Part of a small language model's weights.
Size: 21 layers, 24.3M parameters.
Architecture: learned positions, no biases in attention or MLP, tied embeddings.
Each number is 128 + 32 x the weight over its row's rms, rounded and kept within 0 to 255. Layers, rows and columns count from 0. The size above them is the row's rms in percent of the matrix's.

# layer 13 attention output (transposed), 512x256, rms 0.0557, rows 194-220, columns 128-255
size [ 91 114  84 103  93 104 116 104 109 106  88 109 102 113  95  99 103 105  85 103  94 105  91  95  95  85 101]
[[154  37 125 102 115  94 140 125 112  94 165 224 167 162  56 103 121 122 159 152  89 134  94 138 183 148  59 131 126 150 119 214 104 146 128 109 140  76 103 110 172 150 146 110 132 139 148 132 128 134  73 103 130 150 125  95 166 105 189 136 151 146 108 134 118 114 109 127 144 145 118 156 169  90 111 117 161 139 153 140 101 107 162  66 128 139 164 137 133 112  90  68 127 135 137 131 117 115 146 200 181 132 128 155 178 180 163  93 165 118 121 190 149 101 128 132 126  94 120 133 115 132 141 156 134  92 119 130]
 [134 112 121 131 151 164 165 100 188 163 137  57 121 123 143 147 132 161 163 129 146 151 121 144  74 134  11  98  92 149 153 119 231 120 157 154 139  87 225 119 163 129 111 150 169 117 145  86 109 181 136 106 133 140 153 144 129 122 130 138 143  88 114 184 108  83 170 101 112 122 102 133 173 115 146  91  84 100 137  83 158 154 151 143 103 154 159 175  82 134 133 112 153  85  86 122 136  99  85  75 118 147 221 116 152 124  99 153 121 103 157 104 143 154 135 163 110  92 128 132 135 135 107  84  91  70 112 165]
 [139 107 184 106 160 103 169  94 112 153 115   0  75 133 174 130  90 122 161 150 137 125 125 135  58 157  65 173  70 109 138 172 148 128 146 113 107 110 113 104 149 148 109 148 109  90  94 141 107 123 131 154 100 118 123 133 111 141  92 121 140  72 110  78 126 139 179 134 120 126 134 126 114 140 149 126  87 126 141 177 137 151 133 133 151 129 129 143 145 144 131 180 149  83  96 108 163 147  92 108   7 158 106 148  92 137 139 121 104 149 161  62 146 163 184 133 191 164  88 148 134 114 158 113 157 160 125 123]
 [114 121 131 130 150 122 172  77 106 121 147 111 116 127  97 119 114 224 140 122 117 138 116 157 182 103 166  82 145 137  43 142 105 166  80  96 108 132 139 115 109 109 119 107 177 108 133 147 116 109 125 135 146 132 152  99 112  88 210  85 140 160 149 113 127 110 110 112 121 162  59 128 110 144 149 137 125 139 138 108 158 164 163 103 141 160 123 162 129  92 141 134  65  55 166 119 109 157 129  97 107  95 206 110 100 143  63 115 155 137  75 153  48 131 131 121 108  71 142 180 112 151 109 117  85  41 128 146]
 [137  77 111  95 159 158 120  89 138 107 169  17 148 174 102 165 107 152 123 123 150 138 187  65 108 118 103  90  82 166 109 206 129 106 173  95  89  34 171 135 139 181 128 146 130 109 156  90  88  89 139 148 156  97 131 131 115 117 159 148 136 124 182  93 140 126 208 171 124  63 104 163 139  94 114  93 109 148  70 130 140  64 121  88 123 169 117  83 104 153 112 147  86  86 136 164 209 147 151 132 113 135 128 178  88 104 127 143 136 196 137 152 100 146 160  72 133 135 138 139 100 162 151  87 113 154 134  90]
 [145 112 130 119  83  95 152 115 105 153 123  96 125 133 118 165  95 156 149 112 120  86 117 115 108  93 130 100 102 131  92 160 126 123  90 133 100  65 150 110 199 158 157  99 119 114 107  83  98 127 161 162 139  72 166 183 121  88 186 113 112 133 122 182 125 102 131 143 179 144  87 121 147 102 124  58 208 121 153  90 163 117 181 124 116 165 168 208 119 118 110  92 112  94  96 134 151 122 143 132 146 162 192 124 149 171  99 130 161 102 138  97 113 187 167 130  78 145 146 124 156 160 104  90 102 129  88 111]
 [ 68 139 126 161 123 140 144 141 149 203 154 219  97  64  99 154 155 119 125  96 191 128 189 101 135 112 114  98 138 150 106 105 131 137 109 160  96  94 157 127 137 165  79 114 134 112  77 168 110  54  67 130 106 106 118 143 117 132 162 163 109 100 130 169 141 108 123 155 126 142 142 130 181 166 134 140 112 110 168  97 158 127 161 109 144 153 106 135  89  70  84  74  94 111 130 115 120 170 177 131 176 148 111 161 125 126 148 115 190 189 158 138  94 123  73  97 140 105 125 122 132 157 145 147 105 155  72 133]
 [ 87 199  85  85  94 138  90 143 127 153 125 194 199 167 142 117 142 163 127 113 109 108 125  63 115 161 255 103 154 115 149 170 146 120 132 132 165 139 143 126 112 123  91 123  82  98 100  97 139 109 117 119 115 122 138  66 150  96 104 154 114 142 144  53 135  86 162 106  79 137 151 141 106 148 110 142 146 152 149 122 112 131 138 117 126 142 119 171  98 155 156 123 180  88 134 116  72 144 140 139 177 136  61  83 142 161 122 132  95 124  45  99 137 112  99 191 125 123 186 157 133 121 119 108 116  53 111 132]
 [134 106 101 122 158 169 158  89 105 104 168  17 101 143 132 185 154 125 101  65 103 111 160 121 136 103  56  97 154  74 113 143 163 158 205 146  81 127 170 148 133 143 109 127 132  95 210 120  92 121 157 107 155 144 121 161 128 127 135 140 143 123 145 102 101 162 172 118  80 168 149  76 152 154 106  80 148 193 109  46 134  91  82 143 205 152 121 160 156 151 102 103 157  93 110 143 155 120 190 105 102 110 151 108 110  88  85 134 145 118 151  72 112 193 130 140 192 121 114 122 131 128 100 100 180 171 125 142]
 [ 85 178 120 128 119 147 142 149 104 165 131  65  88 139 157  79 187 118 133 121 192 153 145 138 111 159 238 136 129 192  82 135 103  86 125  79 227 105 104 140 145 153  67 172  91 116 132 146 109 115  80 124  77 174 105  95  79 108 133 120 112 148 129 157 130  76 113 121 108 152  81 158 105 143 207 124  38  64  86 102 174 163 137 150 138 129 139  91 122 131 166 112 193  90 114  86 121 146 126 135  71 155 104 173 167 130 113 117 113 133 104 112 130  88  72 101 100 119 125 142 103 102 152 100 129  54 107 132]
 [124 184 142 174 157 122  92 139 157 176 146 144 145 129 213 100 196 127  86 121 138 141 175  77 125 140 137 129  87 145 104  54 136  96 123 116 119 114 136 116 108 108  54 157 127 186 162 122 213 148 131 146 113 145 124 149 115 116 109 138 147 100 134 153 117 135 147 136 116  85 135 120 114 204 105 129  90 103 117 168 130  51  90 122 125 143 140  77 129 127 110 173 150 126 110 117 123 125 126 108 164 157  99 117 137 141  94 127  87 146 111 141  82 119 145 152 140  74 128 120 140 145 115 137 135 101 139 114]
 [142 166  96 155  63 130  83 121  91  88 121 164 128 122  87 155 163 121 129 114 110 142 130 222 127 129 150 135 125 114 193 141 151 139 132 147 193 133  86 154 112 139 210  83 112 148 125 161 165 154  82 118 125 107 125 186 168 157  89 159 123 109  75 139  96 159 114 149 135 111 176  70 133 115  93 144 174 103 115 144 136 116 117 161 121 100 106 167 172 107 137 131 110 214  72 108 121 143 115 155 194 114  67 155 133 130  86 166 140 112 122 128 103 163 125 175 153 138 188 157 170  49 109 129 141 164  93 132]
 [ 71 140 151  91 112 169 125 108 167 195 125 227 169 106 156  99 167 121 113 103 153 134 111 161  84 120  13 104  95 115 117  91 171 165 154 177 145 182 149 144 138 134  72  92  86 145 152 131 126 119 140  94 135 106 108 123 130  98 137 155  92  88 165 170 116 117 139  97 149 136 152 135 121 129 145 155 115 156 107 102 135 113 154 111 105 183 134 117  71 127  67 143 136 118 148 117 156  90 108 174 130 120 119 155 208 116 168 126 144 126 202 176 135 114 113  82 123 160 107 149 146 121 144 127  93 130 128 130]
 [173 130 181  41 138 118 157 143 150 128 128  58 104 150 148 114 170 135 156  86 129  86 102 122  90 148 121  97 161 141  63 105 157 143  93 123 153 132 171 143 107 170 116 118 134 128 113 105  80 181 233 116 148  96 111 180 108 141 142 105 138 103 144 120  97 135 149  61 130  98 151  73 112  75 140 103 150 186 109 185 140 143 141 165  88 172 154 124 132 145 122 117 171 125 144 154 129 181 160 133 103 134 151  92 135 136  69  78 125 118 127  82 142 205 174 139  59 130 141 112  95 119  94  98 156 101 155 145]
 [169 128 128  99 123  54 126 124 122 135  86 223 142  92 173 133 159 125 113 130 181 153 154 112  96 136  63 105  92 122 138 163 134  96 132 141 195 124 139  80 143 139 102 150 103 135 109  93 112 117 140 157  84 121  85 108  79 110 101 166 137  96 140 130 113 151 115 177 107 102 168 130 189 152  91 131  85 129 147 129 109  49 111 145 121  92 150  95 146 155  78 134 145 123  93 102 127 126 142  93 234 104 121  95  99 160 134 144  86 160 161  98 128 158 159 131 149 185 127 138 159 149 164  74 181 161  94 125]
 [172  99  92 117 122 163 167  92  78 150 138  89 100 129 121 118 159 155 122 107 130 133 172 122 163 121  58 144  96 136 149 154 165 136 182 160 145 120 117 129 143 122  83  78 155 105 129 131 152 170 129 150 126 172 138 138 165 114 125 110 164 114  94 150 157 110  77 153 129 140 124 144 152 146 183  92 107  74 110 124 142 180 158 119 141  88 156 151 139 106  88 147 147 114 118 129 138 149  98 119 135 115 163 151 201 123 116  71 122 156 146  40  94  86 115 150 116 106 108 150 148 197 124  84 159 191  73 113]
 [175 199 139  74 146  99 125 103 123 177 115 160  89 140 172  75 133 170 133 148 100 163 142 153 137 153  70 149  93 156 161 127  92 135 116 185 131 185 112 139 115 145 137 134  96 132  82 124 178 153  94 192 106 149 147 101 130 123 152 114 109 182 114  95 155 125  86 129 157   9 137 108  71 158 105 140 139  89 107 175 129 138 107 150  95  83  79 111  64 110  60 193 116 129 165 119 119 133 113 125  93 116 100  94  97 147 115 106  45 122 145 176 108 119  75 105 109 147 168 173 120 138 125 157 118 116 165 155]
 [119 160  80 148  94  48 124 157  70 151 152 239 100 127 153 134 170 151 190  85 113 118 156 112  72 129 221 113 155 103 123 102 126 163 143 137 152 174 100 178 122 156 104 100 169 140 123 172 116 122 181 148 221  93 152 158 132 114 163 137 139 192 138 123 143 166  72  83 142 110 126 138 110 103 157 159 162 142 119 111 140 133 157 112  90 131 141 174 162 138  69 117 158 112 130 193 112 173 108 190 176  91 145  81 157 120  57 145 129  51  63 150  93 157  85 127  95 112 183 118 119 111  69 129 120  97 141 150]
 [ 71 181 147 141  96 144  84 117 161 114 114 184 116  96 179 200 133 141 109 132 162  95 141 152  92 106  75 114 136 156  90  56 162 126 102 154 115 155 163 103  92 145 118 151  91 178 166 167 125 133 116 100 104  78 138 131 118 124  81 104  82 128 158 177 144 153 138 126 149 140 146  79 139  89 103 142 124 136 138 151 154  60 105 126 131 125 162 137 134 156 114 181 114 140 113 128 120 127  79  80 166 142 124 124 103 138 121 187  82 134 169 134  83 121 160 171 135 135 114 124 150 110  84 119 119 113 176 157]
 [ 77 139  83 151 165 156 135 107 145  91 147 125 158 184 114 185 172 100 155 140 183  90 119 134  87 173 140 107 141 111 127 122 115  80 133 107 125  43  89 140 194 172 134 195  92 110 152 120 140 139  95  83 113 132 107 110 150 115 108 132 161 100 140  75 107 135 181  89 107 171 114 177 158 143  74 109 112 150 154  82  94  62 107 121 174 147 154 154 155 163 213 109 172 106  81 107 163  60 108  97 155 126 136 159  96 132  72 144 108 155 104  80 122 141 135 152 207  80 161 131 140 156  68  45 102  86 133 115]
 [122 158  85  48 102 123 128 110 113 157  87 136 128  71 163 144 101 173 112 126 119 140 150 100 103 108 255 127 117 143 133 200 168 129 129 131 191 140 171  99 164  67 135 157  77 103 130  88 120 116  91 149  80  99 156  70 133  89  94 133 131 146 119  61 160 105 100 162 116 138 119 140 151 174 109 164  77 150 119 109 133 114 111 151 121  98 136 156 121 161 160 134 129 136  93  92 104 177 138 122 126 122  83 140 117 118 132 111  95 156  78  79 127  97 119 161  93 129 104 144 151 146  98 118 180 147 112 141]
 [152 114 165 163 147 102 141 129 125 128 140 147 104  88 153 136 106 109 148 162  73 126 211 127 124 150 125 112 122 111 116 138 137 182 151 120 110 122 120 132 130 123 105 154 155 149 125 140 110 154  49 162 162  91 192 208  88 116 138 147 140 153  73 171 133  72 101  56 156 176 122 107 101  71 123 163 153 163 163  90 134 107 117 157 127 154 124 126 110 148  59 169 126  87 105 208 160 114 119 119 112 142 127 127 111 118 148 134 109 109 104 176 146 123 155 112 116 156 101  80  90 115 127 173 117 185 158 182]
 [152 114  99 130 158 161 101  85 106 121  96  72 110 152 178 176 102 105 157 115 123 124 135 102 139  94 113 135 140 115 170  86  89 148 150 164 108  78 136 169 128 160 147 128 145 123 203  85 127 190 158 103  74  16 122 180 171 112 141 178 130 144 181 105 135 109 145 137 184 103 162 125 162 159 105  58 156 149 119 182 101 144  89 123 123 132 145 142 137 121  82  93 160 193 138 123 113  77 113 187 133 172 135 129 172  77 104 102  88 135 173 115 132  98 114 146 102 130 197  88 149 184  50 122 143 199 124 103]
 [137 154 123 133 124 150  98 154  89 129 121 192 129  66 135 110 117 132  80  83 168 160 117  92 147 118 210 128 124  97  73 125  55 157 115 111  47 141  65  77 165 117 146 145 130 142 120 178 151 110 116  98 150 167 135 158  95 143 145 116  85  66 127 142 126 175 100 166 133 115  97 137 138 182 148 123 112 128 109 120 111 144 105  80 189 155 111  89 166 100  46 154  82 125  95 164 141 111 156 150 187 142 158 138 107 155 173 189 152 152  92 140  87 181 167 109 115 126  96 148 149 105 136 110 133 115 113 150]
 [221  72 140  92 153 110 110  70  71  62 152  76 169 180 120 118 117 111  85 159 122 149  72 138 117  93  97 149 140 124 145 130 122 146 139  72  55 117  81 171  98 119 142 146 121 103 209 142 122 105 176 109 155  54 112 155 189  85 162 128  90 125 104 122 113 147 153 134 133 184 156 129 100  60  90 112 151 149  71 189 122 104  85  97 127 110 143 102 184 154  99 148  62 170 131 169 101  62  67 148 124 125  71 138 146 139 134 107 136 106 132 205 117 115 160 128 138 160 126 161 124 151 142 179 129 181 218 113]
 [168 104  97  86 120 100 175 120 115 114 104 165 136  92 154 215 107 127 158 120 119 107 141 145 116  64 213 116 124 114 122 125 130 165 125 147 181  79 121 135 146 174 112 142 160  72  99 162 142 175  91 137 107  81 172 200 156 173 185 124 119 160 102 123  79  98 123 144 144 121 101 146 113 170 122 157 196 152 169  65 112 115 125 135 131 169 115 164 139  72  78 170 145 134 125 194 185 137 145 148 177 126 194 133 128 144  75 123 106 108  55 122 144 169 112 154 110 128 187  94 141  98  93 133 121 128 129 174]
 [117 146 126 161 116 158 148  96 154 157 109 123 145  95 162 194  97 180  94 141 122 143 145 123 121  99 185 100 111 134 139 142 172 165 100 130 176  97 233 137 126 100 141  43 112 157 128  64  97 101  74 120  76 138 171  90  50  77 126 132 112 137 133 155 110  46 108 154  89 114  97 146 123 152 144 111 110 152 154 134 160 125  98 144 137 114 125 163  93 110  69  56 166  85 118  64  84 183 207 115 142 166 139 166 154 150 148  96 140 125 123 194 113  70  96 145 124 129 152 110  76 119  68 120 124  99  87 132]]
# layer 13 attention value, 512x256, rms 0.0614, rows 195-221, columns 128-255
size [113  93 105 100 105 115 103 114 110  92 111 106 114 100 106 107 112  89 104  98 106  98 100  98  91 107  96]
[[153 154 161 143 101 107 118 123  93 118 110 132 149 131  93  87 140 100  78 135 135 110 169 128 169 140 133 143 134 122 152 125  74 122  85 106  94 145  44 137  85 156 143 120  82 117 121 150 123  76 115 182 110 112 121 112 117 170 130 129 108 187 119  99 137 172  96 139 134 170 152 163 102 131  87 126 173 160 108 170  97  99 109 121 169 103 119  80 179 132 156 142 111 169 181 148 137 139 128 185 133 117  54 103 129 104 126  99 113 137 122 168 120 115  94 114 126 156 138  95 112  86 131 151 178 183 165  82]
 [144 137  94 143  84 135  66 134 176 109 120 142 188 134  80 167 116 116 106  60 126 124 154 128 178  47 141 119 179 133 130  87 133 141 134 129 119 101 134 135 137 140 117  88 146 125 149 124 167  97 168  52 216 145 109 144 155 122 197 126 116 165 144 203 143 152  60 113 141 133 103  99 138 135 124 116 163  85  99 136 121 110 125  94 107 103 164 126 117  87 108  75 106 173 137 192 120 106 174 165 143 102 143  92 181 157  75 139 153 125 143 153 138  80  22 149  85 108 154 115 140 167  70 133 115 129 135 104]
 [123 146 109 108  75 136 141 183 166 150  89 130 156 116 169 118 175  80 115 124 121 151 137  79 113 130 128 146 106 129 197 127 106 116 138 137 136 110 153 166 155 107 133 134  69 136 138 123 143 150 101 147 102 131 118 135 140 206  45 151  87 112 118 153 150 133 164 126 125  59 199  87 119 129  60  88 132 124 109 189  99  79 106 162 121 138 136  84 123 164 121 112 174 220  91 117 139 103  94 171 131 156  57 116 158  97 157 164  92 109 136  99 188 116 101 144 134 192  95  95  95 101 155 143 167 190 123 137]
 [127 201 140 113  86 101 178 163 110 149 117 134 152  80 128 103 185  80 115 124  96 127  62 201 154 108 115 134 153 117 139  58  97 166  80 123 132 187 113 130 127  43 110 129 131 130 124 136 163 174 111 117  92 171 109 107 135 161  80 148 150 110 103 177 106 139  50  62 151 159 118 105 147 140 130 178 128 111 175 113 169 159 103 156 152  97 114 129 117 129 161  56 144 139 128  83  71  78 101 134 123 130 144 102 118 147 114  95 147  57 117  94 180 140  82 177  96  95 123 135 125 106 108 180 168 185 176 149]
 [133 149 181 173 158 196  80 130 167 103 113 135 141 109 119  86 161 107 101 170 151 158 140 138 150 160 125 129 129 111 176  97 136 118 142 139 128 156 105 145  65 130  90 147 154 122 177 151 150 122  87  86 112 179  96  73 140 165  92 146 155 161 131  96 103 134 131 125  68 120 178 167  91 148 168 146  94 155 109 159 120 123  94 124 156  79 119  76 122 120 148 145 129 162 144 139 128 119  99  85 131  99  69 106 130  72 116 140 120 160 125 188 162  86  70  82 187 102 125 135 107  99 121 177 152 153 201 138]
 [196 136 160 104 143 142 109 115  91  67  99 120 156 183 200 110 101 135 139 149  69 107  70 125 167 173 122 152 123 106 125 157 104 118 153 116 145 157  76 118 103  92 141 155  94 143 187  61 125 190 206 137 145 118 137 121 107 104  87 111 140 156 130 115  99 134 142  97 145 111 109 103  74  99 114 102 178 147  93 140 110  96 114 109 119 104 154 123 175 173 164 191 150 140 111 152 119  76  94 137 151  91 175  74 120 127  91 121  74 106 128 131 112 133 193 167 115 148 171 146 113  85  96 152 145 103 184 123]
 [166  41 133 169 154 126 162 130 145 115 137 130  63 100 122 178 127  89 152 151 158 118 123 178 125 112 115 134 102 145  89 115 179 150 112 140 109 101  72  82 159 164 134 148 143 152 152 167  92 153 156  98 157 128 169 191 128 168 172 100 152 134 107 177 106 195 106 160 163  86 125 139 147 130 156 121  93 131 118 157 120 148  90 115  85  87 157 110 179 130 102 138  85 191 134 132 164  96 132  86 114 138 253 204 101  74 138 148 143 156 156 166 103 118 159  36 168 112  69  74 142 150 155 136 153 175 141 118]
 [146 153 162 102  78  81 134 175 155 178 101 130 197 140 138  73 147 123 130 170 161 118 107 124 146 162 125 147 106 198 134 100 113 128  33 129 138 126  83 121 149 121 126 103 137 124  21 107 162 150  97 137 105 135  94  79 139 177 113 157 137 133 126 131 173 134  79 127 143  80 106 195 136  88 153 182 106  80 158 153 155 123 161 142  64  87 134 105  93 159 186 170 115 146 178 113 115 121  93 153 123 174  95 130 111 117 176 140 111 150 118 172 147  92 125 140  59  86 142 130  94 115 147 162 107 141 143 122]
 [171  85 132  79 124 118 124 114 169  96 129 136 130 115 104 198  69 153 131 153  94  94 107 101 130  93 129 131 125  95 173 101 154 178 126 138  83 138 163 112 105 124 136  80 154 114 157 118 136 149 204 150 194  68 203 167 180 137 131 139 140 124 110  99 134 190 119 165 127  93 135  67 175 143   0 104 195 172 163 179  65  85 106 107 113 118 118 167 126 118  60 131 104 158 136 170 128 107 127 130 131 112 200 111 122 127 137 140 115  77 120 140 149 115 198 164 180 140 122 109 154 158  93 117 132 145 105 162]
 [132  97 114  55  84 115 184 118 114  61  94 124 150 148 100 150 113 122 153 167 126 123 125 182 124 151 127 128 119 120 143 181 102 144 166 130 146 139 137 150 115 188 191  75 122 101 125 111  86 115 137 152 146 110 142  54 155 154 134 154 111 152 142  98 146 144 104  95 146 177 127 138 117  40 134 145 175 157  90 108  95 142 144 128 112 126 102 168 147 160 172  48  75 136 164 143 139 160 127 154 135 112 153 135 128 131 133  97 180 147 107 127 128 157  98 126  75 177 133 108  97 120 110 124 140 146 153 151]
 [110  96 137 103 179 109 143 164 160 138 154 129 120 134 159 119 111 116 119 144 142  98 121  48  90 182 125 111 133 124  56 130 126 110 161 127 122 134 147  96 138 121  88 179 156 119 111  98  77  90 178 114 125 122 121  48 113  97 164 117 142 161 174 106 143 114 128 124 118 156  99 212 118 158 190 150  77 190 176  96 121 169 166  98 147 148 155 127  90 119 133 168 135  48 169 159 134 141 151  75 113 140 154 112 115 107 177 137 143 155 121 132 193 100 123  76 116 117  74 105 102 177 146 121 131  91 112  90]
 [210 121 169 193 147 113  80 172 123 102 126 123  73 154 119 152  88 110 163 119 127 110 133  66 144 126 131 148 160 118 148 151  97  99  67 107 104 121  82 128 114 159 137 128 148 131 107 104 113 152 129 157 102 124 150 173 126 115 144  95 168 203  62 113 146 167 123 126 126  92  83 137 148  99  89 115 153 107 150 136 147 139 106 154 130  30 108 156 205 111 196 104 143 129  98 132 115 142 174  82 144 144 154 120 110 119  83 126  91 130 120  80  75 126 165 150 162  68 163 104 125 126 113 130 157 137 117 126]
 [109 117  97 226  99 142  91 103 136 106 113 130 175 116 100 145 107 130  68 144 146 154 135 170 160 121 121 118 103 157 199 141 121 117 150 124 102 138 139 124 133  87 125 152 127  97 146 137 174  88  33 124 116 133 164  88 140 110 118 138 110 165 103 137 164 114  94 189 117 172 106 201  90 160 175 110 146  44 146  90 128 144 125 116 171  53 102 123  91  89 147 127  77 124 155 137 131  73  73 143 127 103  94 159 162 135 204 193 112 126 126 195 111  53  35  88 165 112  99 117 144 119 185 151 127 182 132 125]
 [106 130 127 131 115 190 159 144 147 104 171 136 157 153  70 153 105  97 144 145  80  89 138 117 134  99 136 121 127 105 126  87 119 144 152 129 110 146  92 155 103 173 133 103 135 122 163 145 143 127 119 112 195 164 152 133 164 137 124 115 135 157 107 103 109 130  93  83 165 121  95 155  64  66 183 149 165 138  92 138 161 216 146  95 162 154 119 143 127 137 155 108  80 128 124 162 153 110 121 156 120 140 156 156 144 120  91 111 181 138 115 161 147 106  83  96 100  75 141 141  88 129  58 191  97 152 187 119]
 [107 148 182 171 120 152  92 145 175  98 132 122 146 138 117 134  88  79 127 163 143 124 104  77 102  90 136 126 116 100 130 132 108  99  72 131 107 109  96 104 107 160 152 145 120 136 149 108 156 105 113 117 154 113  89 126 102 126 163 130 103 150 155  85  86 165 137 131  99 128  94 113 135 129  74 147 120 215 157 126 111  82  97 116 121 172 115 136 117 143 132 132 132 135 124 139 142 103 209 114 130 121  93 113  66 127  92 175 114 121 135 216 188 139 172 120 135 149 112  94 109  65 108 162 125  74 183 132]
 [ 63  67 117 187  98 158  87 189 119 102 122 125 128 147 106 189 141 111  98  92 134 134 135  78 123  64 136 121 122  97  86 152 125 163 161 129 122 115 119 138 130 106 135 129 150 139 169 139 117 107 174  90 135 132 128 162 114  87 120 157 106 120 132 158 122 132 155 131 150 247 115 118 148 118 125 119 133 165 116 103  92 149 131  79 103 195 169 185 183 138 221  62 113 177  87 130 147 160 146 159 131 127 152 191 167 128 123 135 171 117 142  77 161 160 202 132 138 114  41  89 133 155 118 119 134 122  97  79]
 [120  88 161 105 156 224 132 115 160 128 102 129 124 112 119 105 106 126  53 176 150 124 118 138 169 165 136 142 102 133 124 132 116 143  63 149 126 111 136 101 113 102 141 168 113 134 137  89 128 128 103 111  35 126 148  65 134 134 103 134  96  96 123 114 121  95 186 180 119 149 150 106 159 151 111  59 103 116 128 152 112 137 109 173 130 168 134 112 135 120 198 175 111 148 158  85 112  73 171  85 116 180 129 180 110 118 213 111 129 188 145 129 134 120 166 127 168 131  67  93 128 154 175 127 142 127 110 124]
 [169  94 100 110 175  88 160 146 103 125 137 122 141 128  84  41 155 145 134 118 102 139 138 110 131 164 127 119 104 135 170 167  87  80 186 115 144 128 119 138 126 141 128  84 151  91 103  72 122  91 114 192 158 137 122 139 164 104 148 160 152 166 125 121 123 132 150 113 115 117 129 222 103 115 120 115 156 128 106 118 101 188 142 165 127 150  56 142 135 149 179 100  97  80 143 137 152 161 156 161 145 113 111 107 126 104 129  92 178 139 131 132 149 132  84 102  77 132 163  78 112 144 164 158 133 191  69  73]
 [185 121 133  90  75 107 152 127 119 169 101 140 141  62 148  67 112 155 104 126  85 167 158 130 159 109 130 142  82 162 148 119 132 137 117 128 156 170 199 101  94  93 128  93 179 154 121 129  96 142 139 175 148 160 158 108 138 185 121 124 135 144 121 177 101 131  94 156 125  76 166 106 103  79 189 156  97 154 125 177 169 139 136 170 114  88 114 101 119 141  64 130 101 121 190 120  99 176 118 141 104 185 119  73 119  91 154 138 163 116 134 130 144 108  63 105  69 139 112 140  86  88 195 200 162 194 140 169]
 [124  80 155 195 160 124 113 166 139 104 186 129 135 169  79 150 157  84 157 108 152  84 107 115 164 110 105 125 146  94 104  66 151 102  97 128  87 102  56 115  87 224 112 101 134 141 123 173 135 120 174  96 216 155  96 198 129 157 170 121 123 124 156 155 106 183 126 124 129  70 119 126 118  91 144  95 156 122 176 146 121 163 134  72 136 137 110 121 150 103  72 110 129 124 147 194 158  69 132 105 115 135 141 130 108 167 114 137 188 139 131 142 136 106 151  96 149 142 179 116 129 138 170 139 113 139 139 108]
 [119 110 130  74 107 162  98 119 134 119 110 127 159 143 130 108 132 149 108 110 150 122 100 143  99 136 134 135 151 142 124  99 114  88 111 138 115 141 175 126 114 162 123  80 112  99 142 119 135 105 221 116 116 157  59  34 154 125  95 133 112  95 177 111 135 196 125 173 114  77 115  84 172 193 102 115 166  50 111 183 148 124 125 100 144 135 148 129 138 109 196 115  98 183 140  39 107 148 105 174 152 105 130 150 121 135  96 101 148 135 132 105  97 126 123 153 139  85 173 149 188 105 100 100 134  74 112  77]
 [105 141 167 151  91 122 118 148 132 153 137 129 145 118  84  56 175 117  91 138 144 110 129 167 156 199 131 147 112 146 128 163 172  80  80 121 140 176 134  80 124  99 132 125 115 131  34 128 131  90  90 139 149 248 103  95  99 135  95  63  98 143  81 148 109 113 124 137 116 182 129 164 101 129 175 162 103 127 171  43 132 135 187 144 102  96 119 107 121 160 177 132 111  71 124 160 138 179 146  46 116  73  73 108 103 155 176 112 158 132 126 176 144 177 142  92 150 126  67 136 100  54 196 144 104 120 147 159]
 [ 74 112 161  99 150 100 148 140 181 149 123 128 144 183 122 147 173 128 183 169  62 126 123 141  99 130 117 136 110 136 143 144 115  96 132 127 182 109 186 202  95 108 117  86 130 138 162  85 115 132 174 156 128  91 136  65 178 131  89 154 190 168 160 105 138 117 133  72 143 122 149 107 119  60  88 135 145 121 125 119 166  86 203 156  85 119 158 164  92 151 171 101 153 134 137  60 122 168  94 133 134 121  94 102 152  97  78  50 120 105 122 112 162  87  78 154 109 124 159 127  89 165 141 141 136 129  95 105]
 [ 35 128  97 151 119 148 169 163 154 197 124 128  95  90 145 147 136 114 179 102 138 118 162 167 127 164 137 137 136 139 120 144 102 142 108 157 175 147 186 109 193  97 126  80 167 144  53 119 165 141  51 105 100 245 131  79  75 158  88 103 181 121 158 148 147 113  75 106 129  94 131  92 137 177 143 146 112  88 167  60 130 173 137 174 121 146 141 110 103 131 138 110 166  90 145 114 129 176 199 111 119 152 159 102  93 122 154 123 134 140 122  75 124 174 128 148  94  79 117  75 130  75 135  85 109  87  81 163]
 [ 92  98 198 178 129 146 122 126 124 155 127 122 150 154 120  14 147 128  79 168 138 155 136 132 112 238 127 121 132 137 115  88 144  87  95 137 120 183 161  89 110 102 127  89 107 161 149  87 108 121 160 168 144 134 102  42  91  50  87 102 127 115 173 138 150 140 144 151 107 161 174  99 147 111 151 105  71 132 114 170 160 143 134 129 122  94 149 101 133 132 195 119 124 108 132  71  92  86  98 131 138 125  26  92 141  90 165 134 170 142 131 181 113  55 132 147 137 129  99 157 106 128 154 133 154 115 124 107]
 [110 132 139  64 117  86 103 168 118 123 133 128 145 176  79  62 176  77 176 103 144  85 118 105 167 157 131 136 141 131 122 101 137 100 139 146  69 142  40 112 134 180 138 222  98  98 145 147 139 141 175 135 177 107 104 172 176 207 103 143 130 143 126 103 160 193 156 113 155 135 145 127 148 142 111 112 162 109 112 125 110 139 138  71 146 117 133 122 137 165 191 159  86 163 134 163 171  80  27 132 137  88 127 118 109  68 121 136 116 130 130  94 174 169 183 122 126 136 140 120 143 143 179 124 129 163 183 140]
 [ 86  82 110  73 130  94 165 122 130 153 140 127 121 150 158 219 146 146 104 100 112  96 110 121 144  39 117 135 109 146 165 110 131 127 143 125 125  64 131 122 198 139 128  92 108 132  99 161  76 157 180 138  94  43 190 188 192 203 137  80 117 129 102 143 137 152  99 119 156  79 134  92 163 133  89  85 183  78 130 152 130 121 124 132 104 106 155 149 104 112  73 138 132 163  98 141 160  94  72 116 118 183 208 145 137 130 122 138 132  87 154  89 183  72  80 115 169 146 117 154 165 178 141 131 121 188 109 111]]